config.toml
num_key_value_heads = 2
norm_eps = 1e-05
parallel_block = false
init = "uniform"
init_std_o = 0.0
learning_rate = 0.0121
lr_mult_down = 1.5
batch_tokens = 65536
max_seq_len = 2048
doc_mask = false
train_tokens = 351000000
Each number is 200 + 20 x the weight over the matrix's rms, rounded and kept within 0 to 999. Layers, rows and columns count from 0.

# k: layer 9 attention key, 256x256, rms 0.105, rows 25-77, columns 128-191
# q: layer 9 attention query, 256x256, rms 0.101, rows 26-77, columns 128-191
k25,205,190,199,187,159,198,174,174,250,227,161,215,181,187,211,178,206,228,186,221,197,231,184,200,185,184,211,207,188,209,163,206,194,201,216,214,184,210,210,224,215,162,221,173,202,210,227,176,188,223,172,166,212,196,193,195,198,214,209,248,209,229,197,204
q26,217,205,171,166,190,201,206,189,180,213,213,208,199,206,190,221,194,209,190,235,206,162,203,229,227,210,179,206,196,206,226,188,212,191,186,235,198,169,197,187,199,168,215,195,171,226,225,175,230,235,175,227,227,221,179,208,226,222,183,209,203,182,185,200
k26,207,208,172,213,200,173,191,225,183,186,214,186,187,213,192,191,156,204,223,214,206,183,167,193,211,194,235,240,179,207,221,186,192,206,229,129,207,197,235,220,170,176,192,207,219,223,180,218,187,223,187,186,197,228,213,218,211,224,222,206,204,146,190,180
q27,195,171,192,180,214,207,234,181,191,198,220,174,199,172,163,205,186,167,221,225,204,180,209,184,210,187,202,174,220,198,227,205,205,194,242,210,182,190,186,205,189,249,195,192,214,190,218,201,186,191,200,190,204,147,196,194,195,186,210,190,185,197,229,190
k27,155,186,228,207,192,207,214,184,185,175,224,188,183,153,203,218,150,206,229,254,209,204,195,180,221,173,172,151,184,244,202,202,187,191,237,195,194,205,211,204,169,236,179,184,204,185,197,157,170,232,207,191,173,196,212,187,215,210,189,183,201,189,210,185
q28,215,196,203,204,203,199,172,212,186,217,242,192,188,201,198,166,205,190,223,182,201,143,188,199,212,203,186,196,187,201,218,174,220,207,162,204,221,178,176,158,203,237,201,205,212,169,217,223,210,231,222,188,191,177,243,186,203,232,202,225,221,195,212,157
k28,214,187,189,243,191,208,225,201,217,206,204,173,185,169,210,178,236,196,238,234,180,194,179,205,203,185,193,202,201,195,220,181,178,210,185,185,206,180,224,174,175,187,217,213,172,176,212,239,206,196,194,237,204,193,226,258,169,221,213,190,167,215,187,179
q29,204,163,204,212,188,204,173,191,205,213,206,182,191,203,203,198,198,193,187,211,187,195,155,205,189,193,198,194,224,175,187,220,172,179,213,231,177,197,229,204,187,216,188,161,201,218,195,210,173,213,175,189,238,228,198,183,194,199,189,201,180,187,178,179
k29,188,203,189,192,203,209,183,172,175,195,192,176,176,191,204,206,203,195,219,210,192,183,187,212,169,211,205,182,212,175,200,201,180,171,215,207,184,206,207,216,214,189,211,184,215,207,178,206,225,156,178,226,186,204,217,197,179,228,202,204,196,206,222,222
q30,200,194,171,226,195,227,197,184,178,161,184,159,191,213,210,239,183,192,181,209,215,181,203,210,148,207,167,192,177,197,215,189,192,195,227,221,200,195,179,211,177,176,184,202,199,169,192,174,166,215,218,233,193,177,191,207,186,194,195,189,191,242,228,202
k30,201,203,190,209,215,200,213,202,194,213,193,212,208,218,180,205,213,211,175,206,217,182,178,202,180,202,198,233,185,226,243,211,186,216,206,236,212,229,192,197,197,174,216,163,252,209,170,175,203,210,171,186,198,203,210,174,220,217,187,223,237,195,229,184
q31,182,188,195,183,189,203,214,211,210,183,225,196,198,180,247,192,187,200,211,185,216,194,208,218,183,211,210,193,222,221,220,212,144,188,166,212,165,201,179,236,220,218,198,246,185,198,219,185,199,191,189,207,208,216,185,205,210,222,181,195,195,222,185,181
k31,206,221,201,176,186,198,203,220,187,216,192,208,191,198,227,214,187,216,191,196,196,185,159,203,197,192,213,205,170,245,188,227,220,174,209,184,195,224,175,201,190,181,247,222,169,211,179,188,231,197,187,211,206,196,200,215,227,181,207,188,204,230,171,181
q32,198,226,197,205,191,221,229,178,216,217,216,195,186,259,215,223,208,236,223,157,204,203,204,196,184,167,217,146,182,186,165,224,199,196,181,204,205,193,201,183,165,229,202,188,165,206,221,192,216,210,202,215,204,192,235,226,242,213,214,218,176,163,181,208
k32,206,172,183,195,204,209,184,213,213,195,232,244,188,205,215,217,189,208,244,159,186,209,190,187,178,163,204,196,169,205,166,202,211,182,183,229,212,208,178,199,187,206,202,166,177,209,215,206,231,216,253,199,256,207,241,222,196,178,211,195,203,178,202,212
q33,161,175,193,172,194,217,215,188,217,178,179,198,215,190,218,193,193,187,203,204,212,176,213,189,199,214,194,174,201,232,200,163,220,205,189,194,201,189,229,184,202,184,203,164,225,198,197,190,226,223,169,209,231,157,199,194,205,205,199,184,209,215,198,179
k33,201,211,205,163,251,189,169,174,182,206,196,189,193,169,184,207,191,201,238,189,222,166,182,197,215,210,207,229,188,206,192,218,238,174,219,214,210,208,181,211,227,177,213,206,195,205,187,188,220,202,199,231,222,178,169,187,202,218,221,195,209,230,221,179
q34,195,190,198,233,187,169,208,169,185,216,202,202,215,212,197,193,214,229,176,189,250,159,233,229,219,166,201,175,196,215,204,207,211,195,167,206,161,191,182,197,185,188,184,189,181,167,189,196,189,211,193,189,205,258,223,205,185,187,213,189,202,175,189,220
k34,211,207,231,251,201,221,198,208,208,182,188,187,191,171,209,187,202,223,137,216,245,203,239,210,185,209,178,212,230,203,209,224,225,168,203,166,209,229,187,208,165,257,201,198,206,185,204,165,200,187,174,214,224,206,193,189,187,193,212,211,195,220,180,219
q35,162,187,200,199,207,168,214,226,207,212,232,191,163,172,205,214,204,206,215,160,179,188,200,219,211,177,179,204,190,182,167,183,203,206,213,187,220,195,202,198,210,214,208,194,203,180,201,186,219,228,196,206,181,191,202,184,211,218,202,206,191,214,218,192
k35,184,209,188,191,216,213,203,173,196,201,244,198,189,181,194,199,177,174,212,238,231,182,196,226,169,210,198,175,162,204,210,178,219,183,191,206,178,186,190,197,205,207,200,201,210,182,187,216,211,230,180,171,170,136,203,226,215,182,207,210,178,186,185,198
q36,206,166,201,210,190,163,192,178,209,188,186,172,177,203,223,170,193,208,236,136,215,204,192,181,187,206,204,231,216,161,228,189,201,171,196,178,221,190,203,173,192,195,197,205,195,223,238,205,218,199,224,212,207,203,189,242,208,185,207,193,215,194,198,218
k36,222,186,184,188,197,204,156,172,226,194,203,189,183,203,214,176,182,216,188,175,222,228,181,178,204,217,223,208,169,189,170,199,214,191,158,168,231,182,167,195,230,178,239,179,211,222,192,208,195,150,164,184,202,195,200,191,220,190,217,205,203,200,157,200
q37,202,187,225,207,187,238,192,186,185,193,233,197,171,181,183,207,211,206,223,224,183,227,215,210,178,220,190,204,213,203,207,176,225,180,207,202,199,215,208,212,194,224,205,202,204,195,192,177,228,187,225,248,157,215,180,256,223,217,208,189,225,188,203,220
k37,207,170,199,199,234,197,177,231,214,210,208,212,186,169,238,179,188,176,233,204,213,197,199,229,144,198,164,170,179,184,218,197,204,204,219,208,230,222,188,199,210,191,189,194,206,225,170,231,220,205,205,189,156,222,151,189,228,191,187,151,198,209,205,160
q38,199,210,208,200,201,220,189,151,194,214,175,184,241,163,193,177,222,184,230,198,207,222,194,202,183,216,183,223,170,220,198,216,166,217,203,211,211,169,191,175,213,209,230,191,246,191,184,160,200,200,199,223,191,192,222,209,202,192,171,177,210,207,182,219
k38,203,201,265,197,201,202,188,184,213,208,189,199,211,168,216,215,214,138,204,220,199,209,200,173,158,169,191,196,209,181,179,171,168,224,193,189,226,208,184,175,219,188,224,218,231,191,189,201,215,172,150,211,180,190,210,186,223,187,231,207,199,201,176,220
q39,204,200,198,230,192,183,189,198,203,197,204,178,175,195,227,198,176,171,268,166,216,217,194,215,170,192,189,206,204,193,204,205,197,187,187,204,209,197,240,169,161,218,160,200,227,222,200,191,221,206,196,205,175,171,233,201,191,188,194,222,205,193,215,166
k39,243,193,229,231,175,220,204,182,205,180,198,191,174,224,188,198,216,221,228,198,226,180,164,188,192,214,182,219,224,214,222,200,193,201,226,195,197,179,171,178,206,229,216,177,212,209,189,213,191,227,202,168,155,219,210,176,188,196,212,208,219,183,176,200
q40,177,205,205,188,200,184,245,205,196,186,165,221,171,205,194,210,184,194,217,157,225,198,200,225,232,204,199,226,211,177,206,206,196,218,233,180,221,188,200,212,189,190,224,209,179,195,217,179,221,179,188,235,227,220,191,196,214,225,197,188,198,160,186,198
k40,196,166,190,196,209,201,200,202,216,169,215,202,174,222,192,188,198,200,167,150,212,218,167,190,181,210,222,163,219,178,199,245,184,253,250,175,199,188,186,212,180,234,188,215,205,208,219,212,211,208,234,185,210,185,178,170,187,190,203,200,183,176,200,199
q41,219,176,204,220,196,204,222,205,165,199,200,225,195,207,188,185,217,210,174,176,234,190,188,216,203,201,204,214,218,208,212,232,170,216,221,213,177,198,201,218,198,187,190,222,214,187,199,207,227,205,201,196,174,203,217,193,185,211,223,193,185,153,218,193
k41,225,164,184,179,192,196,209,205,192,219,209,168,218,222,200,174,179,194,159,191,182,194,208,207,210,175,195,198,193,200,239,196,213,204,195,223,191,207,206,214,198,200,158,193,206,188,198,212,216,202,240,172,208,194,245,205,193,216,215,179,187,187,218,189
q42,213,221,193,209,235,191,224,197,183,204,201,214,178,241,212,192,200,216,199,205,221,191,203,223,225,198,164,228,198,226,218,220,174,198,184,158,207,202,200,234,212,213,186,211,213,184,186,232,177,155,236,208,192,168,173,215,192,200,215,206,216,191,216,194
k42,207,231,216,166,230,188,222,204,192,170,187,220,203,196,206,196,215,221,203,206,210,174,187,203,227,174,187,181,197,211,220,235,205,220,183,162,205,173,202,231,219,217,219,221,196,181,218,200,187,197,188,188,218,167,211,167,214,209,225,202,178,214,206,176
q43,171,182,205,182,223,193,211,226,231,224,179,220,193,178,208,173,199,181,219,227,191,185,181,191,232,204,190,177,171,211,212,195,209,191,195,213,205,202,225,174,194,197,167,235,218,192,162,216,204,198,191,219,204,197,232,209,204,215,223,197,205,211,228,218
k43,184,179,153,193,222,192,183,186,198,200,205,192,211,167,249,156,214,179,236,215,192,163,217,195,191,207,206,204,199,182,189,195,151,219,181,224,202,244,190,213,218,198,172,206,211,218,179,191,183,193,176,185,168,203,219,187,226,205,181,173,227,235,194,228
q44,185,192,187,208,222,180,207,210,182,173,177,214,218,194,190,208,233,208,192,215,190,200,213,228,189,199,179,154,211,235,200,182,222,202,233,209,204,203,176,229,187,197,175,227,159,220,169,179,191,162,216,183,203,191,191,197,208,179,189,166,201,231,204,234
k44,215,206,190,210,215,214,242,205,206,208,212,205,207,175,181,213,190,210,159,215,194,200,233,216,209,188,178,204,217,238,187,165,209,215,212,181,223,193,195,216,213,191,192,184,185,192,174,196,183,200,226,231,240,195,190,190,237,215,198,162,190,193,216,213
q45,170,182,162,209,203,176,162,213,184,182,232,197,197,187,194,220,179,196,201,176,236,216,228,183,194,200,196,198,220,197,186,224,228,207,199,189,196,218,165,201,241,193,191,208,211,223,222,211,166,188,208,214,234,222,213,185,195,215,197,225,200,221,205,183
k45,195,240,195,196,214,207,184,171,203,192,206,199,178,188,190,169,176,175,204,205,221,202,163,234,202,201,187,205,191,195,177,220,188,228,189,230,191,173,184,205,193,209,220,194,190,216,208,181,228,217,207,204,192,222,149,206,235,240,218,203,222,194,215,185
q46,210,198,232,202,189,198,167,219,223,165,213,200,223,207,202,203,199,218,181,153,207,204,165,200,169,214,176,199,183,170,201,235,226,228,217,194,199,155,224,185,208,208,226,192,188,178,209,184,169,198,195,208,225,194,202,182,192,207,207,176,170,221,201,174
k46,234,227,189,202,206,208,200,192,235,201,233,184,183,218,192,186,233,216,180,195,205,231,165,180,193,198,141,184,166,200,206,203,215,182,152,208,226,173,173,192,177,183,209,191,221,218,204,174,207,179,150,229,185,154,187,212,206,197,199,200,178,186,224,209
q47,219,200,198,211,209,207,241,227,227,211,194,212,214,175,228,174,196,180,200,181,213,166,184,202,199,196,212,201,220,212,221,189,189,188,226,221,224,199,192,188,192,193,220,196,219,206,191,178,200,193,201,175,188,194,191,203,174,162,196,242,203,193,220,221
k47,199,170,227,189,170,232,209,235,192,207,198,203,215,165,196,212,181,185,184,197,197,162,189,173,174,195,186,178,208,194,199,206,213,210,213,207,196,217,208,251,202,205,181,176,201,195,176,201,176,201,195,158,218,209,228,172,196,186,183,202,188,270,199,162
q48,194,182,194,189,179,189,172,189,179,222,220,209,214,201,179,203,214,176,188,209,197,204,214,194,180,195,209,193,187,193,201,199,186,190,208,179,194,173,225,195,216,188,209,177,193,220,212,180,206,161,218,200,199,206,207,197,197,194,194,186,188,221,214,226
k48,195,169,229,188,210,187,189,206,187,192,221,206,207,194,184,188,202,211,204,198,221,215,185,181,212,190,189,199,203,220,187,217,203,186,198,211,191,177,196,200,204,216,191,228,198,210,192,217,192,199,174,203,213,196,211,185,194,218,182,212,203,206,190,201
q49,212,207,185,194,199,203,193,201,224,202,190,196,189,183,192,211,174,203,198,202,213,177,197,205,200,211,177,193,194,209,204,196,197,197,159,212,194,217,209,185,180,187,185,186,218,187,191,193,202,199,186,194,203,207,208,209,192,195,214,205,217,201,212,184
k49,192,186,214,200,215,211,209,197,186,201,207,206,205,193,205,184,199,178,213,209,193,208,212,194,188,202,213,199,191,202,213,211,197,202,198,189,192,205,189,212,201,219,204,204,196,182,222,199,202,206,208,203,194,169,204,210,203,195,207,213,188,191,196,212
q50,202,207,224,211,215,188,217,203,172,197,186,209,219,205,199,215,208,203,198,196,189,212,201,195,196,194,215,214,220,178,198,217,195,188,215,204,206,203,201,206,207,202,216,173,199,236,210,181,196,182,225,212,200,207,196,204,195,200,186,187,194,194,198,216
k50,165,202,211,197,183,197,187,195,199,172,195,191,191,223,231,187,199,209,218,207,195,190,213,185,197,196,224,198,205,205,195,199,212,209,205,179,187,200,204,178,184,193,236,212,225,193,169,211,212,193,185,210,207,206,188,201,221,201,201,215,199,206,220,197
q51,187,194,200,205,203,206,220,200,194,188,205,220,194,196,194,187,236,211,213,214,199,234,201,212,186,196,210,189,225,169,211,220,192,181,201,212,223,195,215,210,200,211,181,205,210,205,198,216,192,184,219,214,195,212,190,208,203,193,190,202,189,203,195,222
k51,195,240,198,200,213,219,161,219,199,184,189,223,194,200,193,206,175,191,181,178,186,178,179,185,215,185,215,196,213,200,186,193,209,192,225,214,196,180,214,188,195,183,207,206,191,209,200,196,221,203,177,200,189,205,177,193,168,180,205,196,209,229,174,215
q52,191,213,211,187,206,183,198,196,190,211,189,196,209,194,196,217,224,206,198,211,178,202,199,206,230,205,216,198,187,183,205,200,194,176,222,206,200,214,211,183,218,188,202,202,210,189,235,201,189,205,204,203,159,203,215,177,227,185,194,199,186,188,210,181
k52,184,182,163,194,190,202,189,179,200,211,203,216,214,224,201,179,192,203,206,189,195,227,189,202,210,194,200,202,210,229,194,190,199,204,198,197,199,192,217,210,206,209,199,182,206,213,186,214,210,207,214,177,220,212,179,215,187,203,205,189,190,212,178,225
q53,187,219,184,195,194,205,197,218,207,211,199,200,201,215,230,193,165,188,209,189,193,200,184,200,192,199,201,216,189,206,205,176,210,211,178,209,167,198,210,181,209,201,197,168,197,193,193,200,216,237,207,192,186,189,198,205,199,219,225,208,236,199,185,200
k53,208,177,191,203,190,207,225,197,194,204,178,192,191,191,189,222,214,211,192,192,220,164,199,197,194,211,182,191,198,172,194,196,203,201,194,196,213,210,206,194,185,167,208,220,194,188,210,210,167,199,207,195,217,196,200,185,203,185,208,215,190,203,226,180
q54,207,212,217,189,176,199,190,192,202,202,206,167,205,179,197,188,164,185,195,190,223,196,193,206,210,203,195,206,202,207,243,179,210,229,188,184,214,188,209,191,179,193,191,177,203,194,185,179,194,184,171,196,211,190,201,188,198,194,207,229,200,189,188,200
k54,190,200,220,238,198,197,221,222,201,208,195,204,209,184,197,218,190,198,193,209,204,172,207,199,187,194,198,197,176,189,177,201,176,216,225,205,190,228,193,231,213,227,221,214,176,167,201,204,174,223,212,174,211,207,205,195,199,196,179,193,216,200,206,190
q55,163,215,225,171,193,180,203,235,198,219,224,204,191,211,201,191,200,214,213,225,192,210,188,233,205,215,212,209,185,195,209,182,182,190,192,206,205,217,219,193,188,199,219,193,190,193,201,209,223,179,202,191,184,195,187,209,201,186,186,202,209,222,190,219
k55,198,211,218,181,185,183,212,172,187,214,187,175,203,214,194,202,210,214,199,185,219,227,189,192,185,183,210,183,213,211,193,201,194,224,207,192,211,195,198,200,177,185,199,199,226,213,226,210,212,204,193,184,225,195,192,219,207,172,224,195,201,173,221,225
q56,193,207,206,221,166,207,217,208,203,206,201,236,220,205,196,199,204,196,162,202,188,190,197,197,197,191,216,200,200,202,220,200,208,247,205,183,196,197,192,234,199,207,188,194,219,199,202,208,166,188,222,220,215,200,193,194,176,202,218,178,228,189,212,185
k56,207,179,211,219,213,219,197,192,184,186,197,189,188,182,183,186,182,200,198,205,182,159,195,210,207,209,215,193,166,177,169,186,198,184,199,177,205,201,199,211,189,236,224,210,192,185,198,177,187,206,211,189,184,162,212,193,194,190,192,218,156,221,209,191
q57,196,191,221,209,174,222,218,233,177,199,216,192,216,225,170,195,195,227,202,189,177,204,210,213,199,182,205,176,192,198,175,171,186,208,202,208,206,200,233,206,173,207,223,190,180,194,221,228,229,191,212,223,202,235,191,230,220,244,210,182,217,207,204,193
k57,193,207,190,195,209,184,171,174,194,179,208,209,183,222,210,214,188,186,192,190,194,241,194,196,201,169,182,196,203,198,207,207,200,154,196,199,227,196,193,186,195,213,196,189,192,218,184,165,178,211,193,208,181,210,186,209,206,185,194,202,206,206,206,209
q58,188,206,186,198,227,209,182,211,212,197,217,211,206,203,209,191,217,208,182,235,181,229,224,191,231,197,189,209,170,188,193,199,209,174,212,202,229,184,189,211,188,195,192,207,210,215,211,187,197,211,204,203,198,215,200,202,186,183,194,216,152,208,206,231
k58,235,196,189,208,187,193,209,190,198,203,209,224,179,235,203,181,198,217,189,188,223,198,170,192,199,194,201,215,222,214,202,219,183,213,187,207,210,207,192,198,205,170,181,215,205,207,197,204,209,177,177,196,211,202,182,231,213,194,202,171,217,171,168,202
q59,196,184,196,201,202,179,234,213,190,220,205,215,177,195,167,204,229,211,190,234,208,187,204,223,192,206,221,212,236,181,202,188,202,190,218,201,191,228,217,224,213,196,211,220,236,197,212,202,212,185,197,203,225,186,195,226,199,190,200,186,196,206,206,204
k59,195,206,201,218,191,191,214,206,169,208,212,165,201,175,183,208,206,196,204,204,206,208,212,214,206,193,207,197,179,206,170,201,204,214,207,224,198,223,208,213,211,220,183,207,213,204,228,226,180,197,192,205,210,191,221,207,199,184,198,208,215,178,217,221
q60,183,203,213,177,177,194,212,233,215,194,216,193,207,227,188,177,198,214,213,216,190,231,217,194,167,194,212,186,178,186,180,191,201,204,166,203,204,212,203,203,206,206,229,195,194,221,204,226,219,207,200,218,197,187,217,213,202,192,193,201,197,226,207,191
k60,199,169,222,200,199,187,175,207,204,194,194,251,170,185,201,185,201,181,150,178,195,199,209,203,219,195,206,215,196,217,197,206,179,173,211,196,206,152,190,211,181,187,223,214,210,203,201,160,237,168,188,182,198,193,190,211,199,193,205,168,192,195,209,211
q61,189,242,211,220,192,186,184,183,207,168,182,171,208,174,176,203,180,202,193,198,220,219,195,195,209,198,204,166,199,200,180,196,204,211,205,185,195,214,200,186,181,218,202,195,207,165,215,236,193,182,186,230,206,213,183,193,213,220,205,163,206,226,208,174
k61,234,226,209,181,193,193,186,214,242,203,228,236,193,227,223,231,208,208,195,226,185,204,192,200,188,206,175,205,191,174,225,198,228,190,208,196,229,192,205,172,217,187,206,197,218,184,165,210,216,235,214,208,207,185,219,205,202,193,196,202,173,183,205,203
q62,210,183,215,185,216,196,189,176,199,184,162,207,192,155,208,227,208,187,195,191,219,190,177,171,185,212,204,211,207,213,221,207,199,202,195,189,235,188,185,159,196,172,178,216,195,191,175,200,193,188,205,186,190,199,197,196,171,184,205,184,207,191,202,203
k62,193,199,218,179,207,195,191,193,211,193,188,203,188,210,182,189,185,179,209,197,201,178,208,196,190,204,208,212,217,196,201,198,211,182,198,205,192,211,191,218,196,199,193,179,188,184,222,195,215,216,212,207,207,232,207,204,184,225,194,217,169,192,188,192
q63,204,215,203,184,189,166,162,203,216,209,190,216,189,172,198,226,188,162,189,185,190,206,196,195,179,201,175,194,179,185,193,207,206,191,182,213,191,212,192,207,184,205,210,204,202,216,185,196,158,220,205,211,218,221,201,196,207,182,209,188,221,209,178,194
k63,208,172,195,187,203,212,202,203,210,231,215,197,197,184,220,186,227,192,195,205,212,197,218,210,180,205,200,198,198,202,206,208,182,216,190,214,193,172,207,209,197,195,194,197,184,203,197,198,221,214,217,167,167,165,186,199,225,225,219,187,202,177,210,191
q64,191,198,208,168,219,205,184,204,223,204,190,228,210,211,203,206,193,214,184,194,202,215,215,208,212,193,211,214,184,192,190,217,186,191,197,194,198,178,223,197,213,194,203,209,184,202,194,170,213,214,248,166,177,193,191,200,195,189,224,211,173,205,219,207
k64,188,204,200,209,201,198,224,191,173,208,198,190,220,213,205,206,178,203,192,201,205,211,174,183,182,197,192,193,188,192,201,226,194,190,191,198,193,207,171,187,203,197,228,208,227,208,160,199,188,202,199,192,200,204,177,187,165,222,208,178,223,209,181,189
q65,191,183,179,213,209,182,224,192,220,223,199,216,195,173,226,200,199,173,199,197,213,169,211,183,213,196,208,214,165,202,215,176,200,211,179,204,172,212,175,203,185,197,216,212,215,185,215,199,196,192,175,203,190,206,207,175,194,181,194,201,210,186,186,203
k65,199,212,196,186,183,182,187,208,182,173,188,189,182,226,229,213,204,176,200,215,193,229,191,181,208,188,191,188,231,212,159,200,211,210,201,201,198,206,222,208,190,214,190,216,197,219,215,212,213,198,206,222,210,206,177,227,190,222,190,175,224,183,210,182
q66,208,179,217,200,183,182,192,204,178,212,179,197,214,206,181,180,196,192,202,199,212,175,210,201,200,186,206,219,196,216,183,205,203,195,183,179,201,222,211,216,198,185,200,171,214,198,224,193,209,209,185,225,176,190,219,206,206,186,206,187,193,207,205,217
k66,232,201,191,182,212,209,218,176,213,210,201,181,207,207,208,186,229,206,193,187,187,205,180,220,203,194,185,198,210,227,169,204,229,164,194,246,191,162,189,160,213,167,203,198,218,202,218,199,216,187,182,188,212,202,196,214,211,199,192,217,185,200,194,187
q67,234,197,186,221,180,167,205,218,191,199,226,205,179,185,183,225,192,230,200,210,211,226,222,218,169,215,214,203,208,217,222,213,203,149,194,193,198,208,198,164,188,208,206,235,209,195,223,177,223,201,215,179,216,207,184,196,212,194,182,205,193,184,187,233
k67,195,188,209,180,230,193,219,184,193,208,218,208,197,221,216,205,231,211,206,218,194,187,209,186,200,189,208,190,192,181,182,223,191,180,198,186,185,189,196,203,193,206,213,208,193,187,198,205,227,205,189,190,195,192,216,201,200,191,220,208,195,159,188,208
q68,180,177,224,204,187,198,187,193,202,239,207,194,216,177,176,202,209,200,209,245,195,203,204,232,190,183,177,210,208,195,174,200,194,198,225,200,228,227,216,238,234,202,214,209,200,187,222,196,214,227,223,199,159,175,176,205,210,210,192,203,178,210,201,200
k68,187,201,178,211,213,208,214,208,201,180,222,179,212,211,209,209,183,184,203,203,200,204,199,227,173,174,175,199,161,207,228,231,213,200,187,157,206,179,171,193,184,221,248,185,185,221,189,182,208,203,190,187,201,190,194,221,206,208,215,188,189,192,199,181
q69,196,231,192,237,183,188,180,186,207,174,209,176,179,214,203,167,190,181,197,226,206,196,219,197,220,222,199,168,228,224,203,221,184,212,214,228,178,209,222,242,190,185,213,210,207,225,201,242,194,176,185,232,234,211,211,185,182,205,184,161,197,186,206,186
k69,186,200,185,190,196,203,212,215,229,217,186,222,170,166,191,230,209,219,225,225,226,199,216,215,168,189,209,203,186,195,187,193,207,183,184,207,192,172,194,214,207,209,193,189,192,190,189,207,215,197,215,194,177,190,232,230,174,200,177,194,185,215,207,207
q70,191,191,209,178,205,211,178,188,204,195,187,196,224,221,239,187,179,185,186,180,194,198,188,206,227,167,190,209,262,208,211,201,211,254,208,203,180,213,191,216,192,175,202,220,179,187,202,178,186,212,230,159,190,195,196,230,203,198,219,190,184,175,202,219
k70,206,186,223,216,191,209,195,175,178,190,242,197,211,169,181,232,208,185,225,208,245,204,217,245,174,211,180,181,227,185,204,206,219,253,210,175,191,193,241,238,214,246,192,181,212,214,175,221,183,213,209,211,208,218,217,229,200,217,235,185,216,185,186,197
q71,176,213,213,191,225,258,211,242,177,178,193,214,196,227,183,203,199,181,211,184,218,178,209,173,186,189,195,220,203,198,215,222,190,178,183,216,203,174,203,216,221,176,195,190,191,202,171,190,172,201,211,177,208,221,207,183,211,210,171,191,187,163,202,216
k71,196,212,196,211,194,212,203,191,183,165,177,175,185,214,191,199,206,185,214,188,218,214,205,212,182,199,182,209,192,199,206,210,205,208,182,213,181,211,197,183,199,181,201,202,190,221,197,166,195,209,208,179,174,204,203,203,220,184,226,202,210,183,199,160
q72,209,188,195,191,143,190,187,165,201,198,225,211,213,225,227,186,209,224,223,216,192,212,168,194,190,223,192,202,191,217,222,215,170,187,237,232,203,157,197,199,214,200,190,204,184,171,190,182,173,195,202,212,222,214,182,188,160,223,169,210,194,215,196,191
k72,182,221,211,251,152,209,190,191,192,173,168,198,209,184,233,198,208,183,202,191,210,228,229,213,183,190,196,194,177,190,179,196,154,183,190,186,166,208,198,194,197,215,172,183,214,170,186,189,225,229,234,207,171,192,241,177,195,214,166,223,195,205,215,171
q73,208,172,219,181,228,207,189,207,212,193,173,158,232,202,220,214,183,207,221,205,204,189,230,183,225,174,215,196,230,206,214,217,200,179,207,154,202,184,189,226,222,212,184,222,215,204,180,230,203,200,201,232,212,224,206,188,195,222,192,202,173,198,170,225
k73,180,196,198,163,190,241,205,209,199,215,169,197,185,184,181,192,206,218,194,177,164,220,221,218,204,214,211,183,211,225,196,179,188,192,167,204,195,220,190,222,211,222,208,201,216,161,196,194,210,200,154,209,218,196,183,190,176,215,205,202,188,213,180,185
q74,229,180,164,187,188,210,219,206,167,189,189,192,184,214,217,181,176,208,189,215,201,217,219,189,192,172,188,169,193,166,210,209,237,195,209,220,158,181,211,187,191,221,191,205,167,192,187,146,224,189,205,205,178,185,206,222,201,183,212,201,215,181,218,230
k74,224,192,206,151,177,195,178,184,216,199,192,183,199,172,227,189,174,193,214,203,218,207,213,212,194,217,219,176,191,193,209,197,207,194,198,203,184,178,204,208,195,203,226,195,202,178,210,185,186,179,183,194,211,229,200,228,210,181,200,233,168,200,205,221
q75,208,214,169,180,209,176,203,193,227,192,222,178,184,232,186,163,204,201,195,192,183,151,194,215,170,229,236,220,201,173,214,196,195,207,209,233,213,237,199,206,200,166,218,197,192,233,180,230,190,179,177,213,181,224,191,204,221,212,246,204,206,185,210,167
k75,182,239,177,200,231,218,185,178,200,193,206,170,179,249,210,200,222,217,208,228,209,173,163,208,209,187,201,200,178,169,225,193,228,201,206,215,249,238,208,190,209,194,222,204,182,205,200,200,204,217,189,226,242,200,246,233,215,186,201,218,186,185,206,212
q76,182,163,172,218,214,211,214,191,203,191,195,195,222,234,201,184,222,219,187,182,233,204,193,184,193,174,217,223,197,192,187,225,232,168,189,222,202,216,207,215,211,224,181,221,229,194,184,181,185,235,213,210,255,198,209,192,203,216,220,189,174,181,186,198
k76,199,206,184,207,211,246,209,169,236,187,196,211,199,223,183,175,245,211,194,175,229,190,240,213,213,196,174,151,193,174,191,181,210,175,183,195,219,184,206,207,234,211,227,218,177,215,207,196,199,198,229,226,197,218,232,225,204,228,211,202,204,205,162,228
q77,236,219,190,232,161,204,183,174,202,169,176,197,176,196,198,219,175,194,186,182,199,222,174,175,167,224,198,183,183,210,196,181,184,200,217,178,183,201,167,212,177,212,219,204,164,210,217,215,183,200,221,209,213,245,193,186,195,173,209,170,193,199,166,187
k77,214,192,170,208,169,197,236,187,192,215,187,210,210,171,175,190,180,186,192,170,198,227,182,194,174,211,210,214,180,200,208,203,195,204,227,228,162,179,175,180,217,193,209,191,175,178,196,200,215,208,176,205,188,234,221,183,229,210,208,182,182,219,201,170